Part of a small language model's weights.
Size: 16 layers, width 160, 4 heads of 32, MLP 448 SwiGLU, vocabulary 16188.
Architecture: rotary positions, no biases in attention or MLP, untied embeddings.
Training: a variant of SOAP for these matrices, 501M tokens.
Each number is 128 + 32 x the weight over its row's rms, rounded and kept within 0 to 255. Layers, rows and columns count from 0. Numbers have three digits each. The size before them is the row's rms in percent of the matrix's.

# up: layer 4 MLP up, 448x160, rms 0.0653, rows 78-103, columns 80-159
# down: layer 4 MLP down (transposed), 448x160, rms 0.0652, rows 78-102, columns 80-159
# gate: layer 4 MLP gate, 448x160, rms 0.0651, rows 79-103, columns 80-159
up78 110:126080045134130120150124143109125148125111115088123098092110161208112075152113155166188138117177213122114100095132133217131133145135096065127100117197155107171111155153144099102139106069133143100134142162095175194109112110133158143100151129
down78 104:119168134086104132146145112145115147149109188110114113113143187122135157147179178145129092144128149103114144052100178136186083145126151173108044082094146068094176133193111118155170125139095191136123102149132159091134109095070125136101140095
gate79 097:169026147193123127085123117149163143124123122139116135139111142113169103172168190141096077172160129198106157184089116148106106114112160106139119115096099091091133141116128148109080135098110172121102104116171167131104068131199107123155163106
up79 097:161174113152110184167132160090108137116108116097107148132108154159102093130130149181118130127131113114086101051079120174145139167134089132151139116119122140165097132141082105099159110128180130136096113088139077148181185141106181074148100111
down79 097:130143179172118138167115156107160120159116128154132115094106110160050148118094133136171123126120175099131102133071150145143163134095092113142100174148106113091115102148132197087107114089170156103165133099133098076138209131123082123094109143
gate80 103:116071141117150082182095120173161092079140119189100128139150195103131135133148114128143154157096092129116134111112103167184145107091099144097079085089113125138155149087081087160142147124121173068136121112106129087106146120152168135123131167
up80 109:107171119102133144141146148154181104182108068102153092081129128117089060072093148095137174205108179090096127116125112121128129142124130141168096169107058071116130195127118162139129159112142095055160068092147206092113104115125141111115198131
down80 103:194078104207097118096104080119048119129127178160127120137132126091127147109114077107161165150136148110157137117121167176151112115096186099103104140134154162132093105173200127125129074200145175162097094143103080160177132120160093140124079142
gate81 095:136122132172159152158097172168139182142144077083080133123129135077083135128144073081146123115102145151031149142049129118179203144150098109075156132153089137146107154124144090091079132147185155158114116137139090170150068142103127107133189141
up81 101:109129100154138128156146088085109100086098141169144150148053120141134120117132176160115185113123106099182127172180107134077121112120134107128108189136114142095196138152102099178155148081121116108149122109145217151158145134132069151051068101
down81 093:164153091099080073094174145159118182144143173136125164113100114069172119130046117144068093169112172081162128187110117133130095142115146146170171088128139141125074121118098139092126124115136142106114141124125039105094140075100140131138122139
gate82 098:171137180078132138112087110149065152140153113140082145141123107147081115072170093122165119132129150084114185131092142139076121140138149135083179159191186133114120141110069160142162118108131121097134108112133064120107200092189065101149128102
up82 090:134087122139153111159143187141116144178124129149147191123105202138117107101143125138126096073131142091095115144140089172122169131088120171103090215138197140071111080151112142154152134083146126121113109116150146143094161121136073169156128110
down82 093:138151123131116152103115146116137099178143130113118065109148136146140114084172115136146163140092150103108167109075196103120162129124135145129217091095183162130105196133106122091125091142163106056111131161117116112106078128180120105178127120
gate83 087:093130147144123154161144176112142131129173154104108089132182127102153140155142167121115123179096139170146152085113166177087112108153170142103104097119124169131074091061074096144130123133097118088128145111125113169098090119077171095203145157
up83 092:136056146111116194088151132091141101152077216084130138107136140123088151145143114133136167152144139123075087150123155151097095220133152131082095084167153156139136149091118108119137177128125157091091088139145132149131126109123147102127126090
down83 098:122078086138099131123098100162133125145179172100123151113161110085075116142172186110145140101107139157132119121133170129133121157097114199167182131135171139150113155143135141171075184093099106197089122099062128132156119141152129103118172163
gate84 105:078107153189138174095082151154146087080116184093148131057108158172144123107154182141164172128112110091063079161165138134152081139148096149159133100116146088094105132143114136074146155140161150135162082090120186132150147097123119140170114106
up84 102:094159176150124164192095090131123077100175121166083174126188098122093141097142073130126167065141186094078139162103143140111175115168167134143085179113118158171113144146081084155102147182086110077123169172147125134130156152142173146106098126
down84 105:169166116125113054122154147145089184118132134101216096134147130106093090144204125082104116155178113147088143104171111111162089150118072142181113122165184130118147179157104083137121137111107171095123076114134109143145083162114104135133112139
gate85 087:172106140125146128117122139146179124125110120095155075125110132139154111150120136145121104186121181113142060072140113120125147100117173135154153140161113116077150128133088186089171089112119108092124165130109117102084061107126142159116134142
up85 098:173146150097143113129099131138077111121141132148198186131104117150143149121081124089105116128127126186051146180120127120134107122089122106108123168192078134161125093150180129109130197119039117167114078157101150124133125148092150161097102133
down85 099:184122097118139087167072126166147105115174118049146144113119122128108161124136065079100086177157110118058130135118147068079114091155102114113132107148105095118136086144142202182136134144071191112113108115124105140190115070076177167105100096
gate86 108:101142117152122150107094142079159167136173132116077163095102145145169073112137131146104140171091129146135126159155150125174124121166177109173130094102083097085104166110153053136070130173173079134140094118118121140093151092094140135126211137
up86 111:093158117156153096125134151186082102168148165125084172154090147130145127122084137123143172122101087210091118174133086136107170117155134088131069153128084135139095155097182091147161091115158154108106096145123103160093152125089156128120126139
down86 103:135085127085119186128106126116137164073113117192068082152131070130114120125114066156145117140138148079143153148172189138185142094075148132093119127132099135120151113166105053118070154120088140139081089103093141089086075108113150059123147116
gate87 099:092148081106082133146104160123145137117085131111153187142093129144156145112073151183099136119199166067134135167199098160109050165132076150119161124160093172125147133116138082130109154106179109096118122164136132120071065127165087145162101170
up87 103:160086151087119088121161074161120129129164152141118140153097100056138131154127068116097155146055102123126126106049102133110222126165145135168125104130188090090159103211169152144168093178082099141132155095145121127182102092141108066163134093
down87 101:115149079126124161177085148151121142150085081166137159129170111164096150147143112146138149127168145185142124198153106160108070168097122099129166135115075106134131163083084174104090150092169167124159135210148124101128130152127170125137138159
gate88 098:159110214133127194151135103118074150127153115103119128159075100160152040117104126150162054133142170123134074121142130068160094133179090168105075173133110140061169122119143105158117149108149111148095145087107145110110176100130103150197133122
up88 097:144139087106129118147105111121122120120092089174063094143086110170144085156136083163141086100144140145128102162163153036118091170153119131143159169121098164100111135173119126147136103138100125149139097145157098088115223081151051102109162142
down88 101:152116105123099223166116147116120103152082090063049147150092104173135103165092163175142118148080099193096173102106187134069164108119123108140084122137104119126155220141143110158124137145116175106153054134113141094102159088124083114169155152
gate89 090:089048116161126169201164081119123128097136144121187123144140119161112129140195121113193092140139159095122084208132124138145136141157142168062095199126122135118111056140128159187080113142148112154079124102126151173096078112139195099138159118
up89 099:135093124199134156167097135199095147136072190164134137092163119106201153179051166121117133180139113166169085103089093165085181154131035068100107131134191172171094163162080152116098121122168118164095126185082113104125128169092123188116134129
down89 099:170072100170100093119110114174112129079154136141136086125172106136156165136106129112129117110138132167161137077107053156097088154110028101134086137108157191128087125144060135118104085104130162107073113152101076109073176112080140153134149126
gate90 096:158134139108077127140151065155097114084191139117066155126148187142149109141142168122127122166143103091108083074122130130095158155152157201167131159122165121130149177169115102153157169084160132110122089105149119109112160112189159186068121149
up90 099:156201131086143127142114127096115124142110079169099130161107064149101144039137097113158115055155147150107148152080103166220095112073106151107114120111076100081080177082107112114129088141154150125183141112121141138075099149142155096127150159
down90 099:117152112140119136150079180100119097189068125161141167144123105157120156146138089125118153094113145099156149149125133089198107098127069099147151122074066139066093130113117156113120123122134136127193157112144116149141079170103131070181136133
gate91 095:117134083190153117116091116111097086202156070087118123098053074088137130109100109092155139128120101122126129121115080063129118128089144099133146120096140134141130138061156160053204111188159162159157111172065157202100111174082179135108142176
up91 096:074165171099069144114097124159117141139154136101108149084045124198153070101112134151186076109147069114103168071118114113128149144128181111114135176133126096154093098126163130109107139145131163171124101131185119085138141095164116157103135093
down91 096:112113157103091164112115091111118040105137118140151107151172080097116109119125138069089121165105136103164099164124137172167122165127141108163098115167128147170104110195091145139098115144170071080112134129146098097213126107155085104095143156
gate92 094:183114108096155158119210105146090137107153116159162060112096141157161148138118077124096084066134115144128101141153157126089105152175134149113145154121070133036157116171128125158132089095096134125148138143131137088137153180151081123145076139
up92 093:147132142060105138146151133128101157044164167086138142132089126135166129062146146131106151086086087125136055132110156097105123105161170139108101093117099177056095077131122149112126150065088133092136104144078117093075111163126148163140121175
down92 099:110112127114081163159137124137111157117175194039166138168062121117113165093139148155163132140073131097112117125088128162135109163130168098116130105108150158077092101170110113115157097086149133114111151183069148134087116139089128159127159180
gate93 099:099098176123201131140189044127118075093132153135172164118186127066133145177133086151166134122108176123197164151172111159101109116111115099105098132139082062117103123172128090101089124159098132075154128071090126174097144080126099091127110134
up93 099:172054144095107120090137135094132096056155116126110144120176133133168129075157111127087132073142160107213175102087216118147104165086114123070119165148145149129127114139113109098179132062128078098099117115167067140095076106127152102178132102
down93 091:131104073089104120123105200091111066135069055094154139111159122139141151135096133119104158163090118184042093131066175116168144051144143102096102190140138135142152157092169110086158110125134062139169137140080113136102091163122141120154083127
gate94 100:111085169119101172136155090158150154122121137162175147137131171126106089090193132103097136096170117206161127192133145141160108113126061124167116076087118146148122133153088157213129100212117147109095125109161120093046062111157139148141109156
up94 105:128205152105129167138096170112155114152162120075106089144137097114116157113086137177051210123090124099091104136139135113155141113131157107167101146092144173093161145127130094111198122173125127078122115163124136115080135055132132101123097131
down94 108:168158118111143141127110142117200157109142161127132106095101114149138150160073103193121153187078185051122112153103100123136127107180138168147132152193130173180197163097085142142140159135141157137132161198117128116181147114130171128131132140
gate95 095:186109124069170141125100111116149143156081156109127091123067124122120107117086133167118096126139166107067107170130100147164102101173125137123141159069132181135083132167100103113176118133115074127169108121166095136129176096058148108122168200
up95 094:047113167090085125131152153154067110137161103185097179125119144079096102135138136136094098133121115140203137109218173111083148119128134174115091112158169112129155116136200124089118088127153123064104151124187073163154141139154130152151177094
down95 099:133082105105140132133198139110109086082170086102126093166112116167103152124108162113141108120150105106157186147069093139152140178128151096093157085196110106163167088063162203153067128134164125073138062117087120131112128105131111174144115126
gate96 110:110132152151169094138145145155163071152187120130159071131129159176143097136134108055185100128127152112100197133121119124068156128158132194128134048101119103111084122135116118100097154111122127157153116140174118082157151134092142147102112119
up96 105:137173093133093114102121123149109195054123175115153077151135141106137078125133114161127163122134106102221072128142097169141098127158091145165124151099144096147145083128190130141150081171155156164146095123129094131144143125111119101122125147
down96 104:116181122130161115117154146141172102165140142105166089123091191099124171120124158087176137157145182104128163120167115142074179136099152203114121051137164116102096127107131112076122175126137150121180124105161151120144149147028152119109117093
gate97 105:085081133078110165111112093171117105088202131116149112108154112099183177143151127129135126137152171115110099126124065076142130133170131101159064081133174130141142190146140119104127167097134133093158106143163132141131123091123182141101141100
up97 106:118121181132155105142122101159130112098166120150150154151190114109083150104114105088149194099103144147093155080182165085200096088146139155167030157078084149175110113135148137094116063137109160127139111130148122088153164139136072175155133123
down97 104:075124094103133144144176112142137126114157118082117125113111071186135151126107123109162069084122121112134122158056160150128116132124092079125199087081126122081143221113126126118131144116134072096109142116128139127116074064129112083155204134
gate98 099:083117115188077135105152180088080076132111148071161121122144113142127110151095085122132149160155136119173167135176158139142161094116147103104154115185058153146174119124157120115164126128198059167155126121093111218117084160110111125137167149
up98 108:118122130080106140133114106116079088118114144126188132131148117123085107109098107110127157136169139140181162095121161149094137137091104103073130183153099184123173144124129091095133134037127109137142142128200136106152108185113125128092093157
down98 097:135109128159167088140161075159176197160110098151129133125134112125159114128168179157113126158119122147111107146128154180103097131142132131168111118084124116124118056143158160158141130197105144121101129163081162139098139060120162124151145097
gate99 102:121125084114191126092132148080135110117068135132116156136093169116154096093126152129087106096117143089106069151112114176198111151094090186076144113141142094141160144094131166127113106166161141152111118150116177065119146153106070131088103045
up99 105:125120090125153172075106142167185180099104110080196123097156164153066104136107127133078161166092162194055134133123160103116119186092125100203115115096115119106101133179120167138124121147074180159083139090122129105151028156142064110105098088
down99 099:125163080119181197140106103112131099174124187148125151129104095078132126141100128129064115127131142121084107193097133178162117086149080133058167151152132146131157146141157152180082129117119161151106101184131169083074158126112113126111132068
gate100 099:100127128061100130095124150134091120107145128127130120127147109160059221083076157105158160212111185153181193109126068131129184098130108101138130130127139090088131122062108114078115088154180107108144176113180092075103183173103137120118178166
up100 109:115190129088107103157074088113158177131135091103094137174120114155118103064120187099131116103099143105119117184115115074126130159145107094143146098124141119171102154104122143100116169151151193129090125118092088112163143154101160104080124115
down100 104:138109176161157190109112103131160161081086142114160056132092141128122095204125094171154119156121135188104116078126126134153102112123104080184109231118129160120134107172110133143108184096072108124091087169175133163112091111123117115101146072
gate101 095:130171154098051136123155076133137132114120163110150146119142096115143137153074111094117129176139149113077128082101138092139145144124070111145134141119157081131149122162124161036107117137119165178143167155169158061167103124173137175139135106
up101 099:125158149132131137161114170117145155070152082170187134144153121148126089128098143096107141138108177138145174184107160135115123147169140045104097111079071176148182109102137126198127160138064079136152115098097160152081096108128119180113149159
down101 098:146159137122094120127116065142137121197123146119095106104146107104125155171085093098101098151143111114107127080150104108112137135156124160159153098144159093071123097145127139061095073178126159148094171149151118063144125154134181112154106102
gate102 113:135061111117119090117072207139177162138140139173144101132187127090128079109128108166084130096138159110164126149097117134161170140161167139143059167128150135132108120168079123095161126096147108141086065084119124149124092144150108182108109118
up102 108:114142128108069179140167141115109132073114104135162097139009053144122199173136185133053127145112115100167152144132090119134112120160062124114111168136103088133180084072111169094121153127106084092145134160142077122130114159090153149187122101
down102 105:130092134140147131121113096144138098116141169106090088105165095170157148116144128136181122107123132134106130162088124162137095136095157094116126095069129119130169169104132061125131112154152158183096164108153069169130123189077164182140131163
gate103 097:130106143119119159134166094117101099103103144206189144104156124145124130134083143094107126138068098127191154130151074137127111126149101095144120067142098094142167092140056125150115130121094121090104121125121140128103086139099124122199090091
up103 095:105139120117057129113143117184096129162155130109111109103135179134165093144123151107087149141159086063086144090160087141097163136140158131162151184099155141156171148141097125092159127115115132141135181109103128084125087151144160156122083152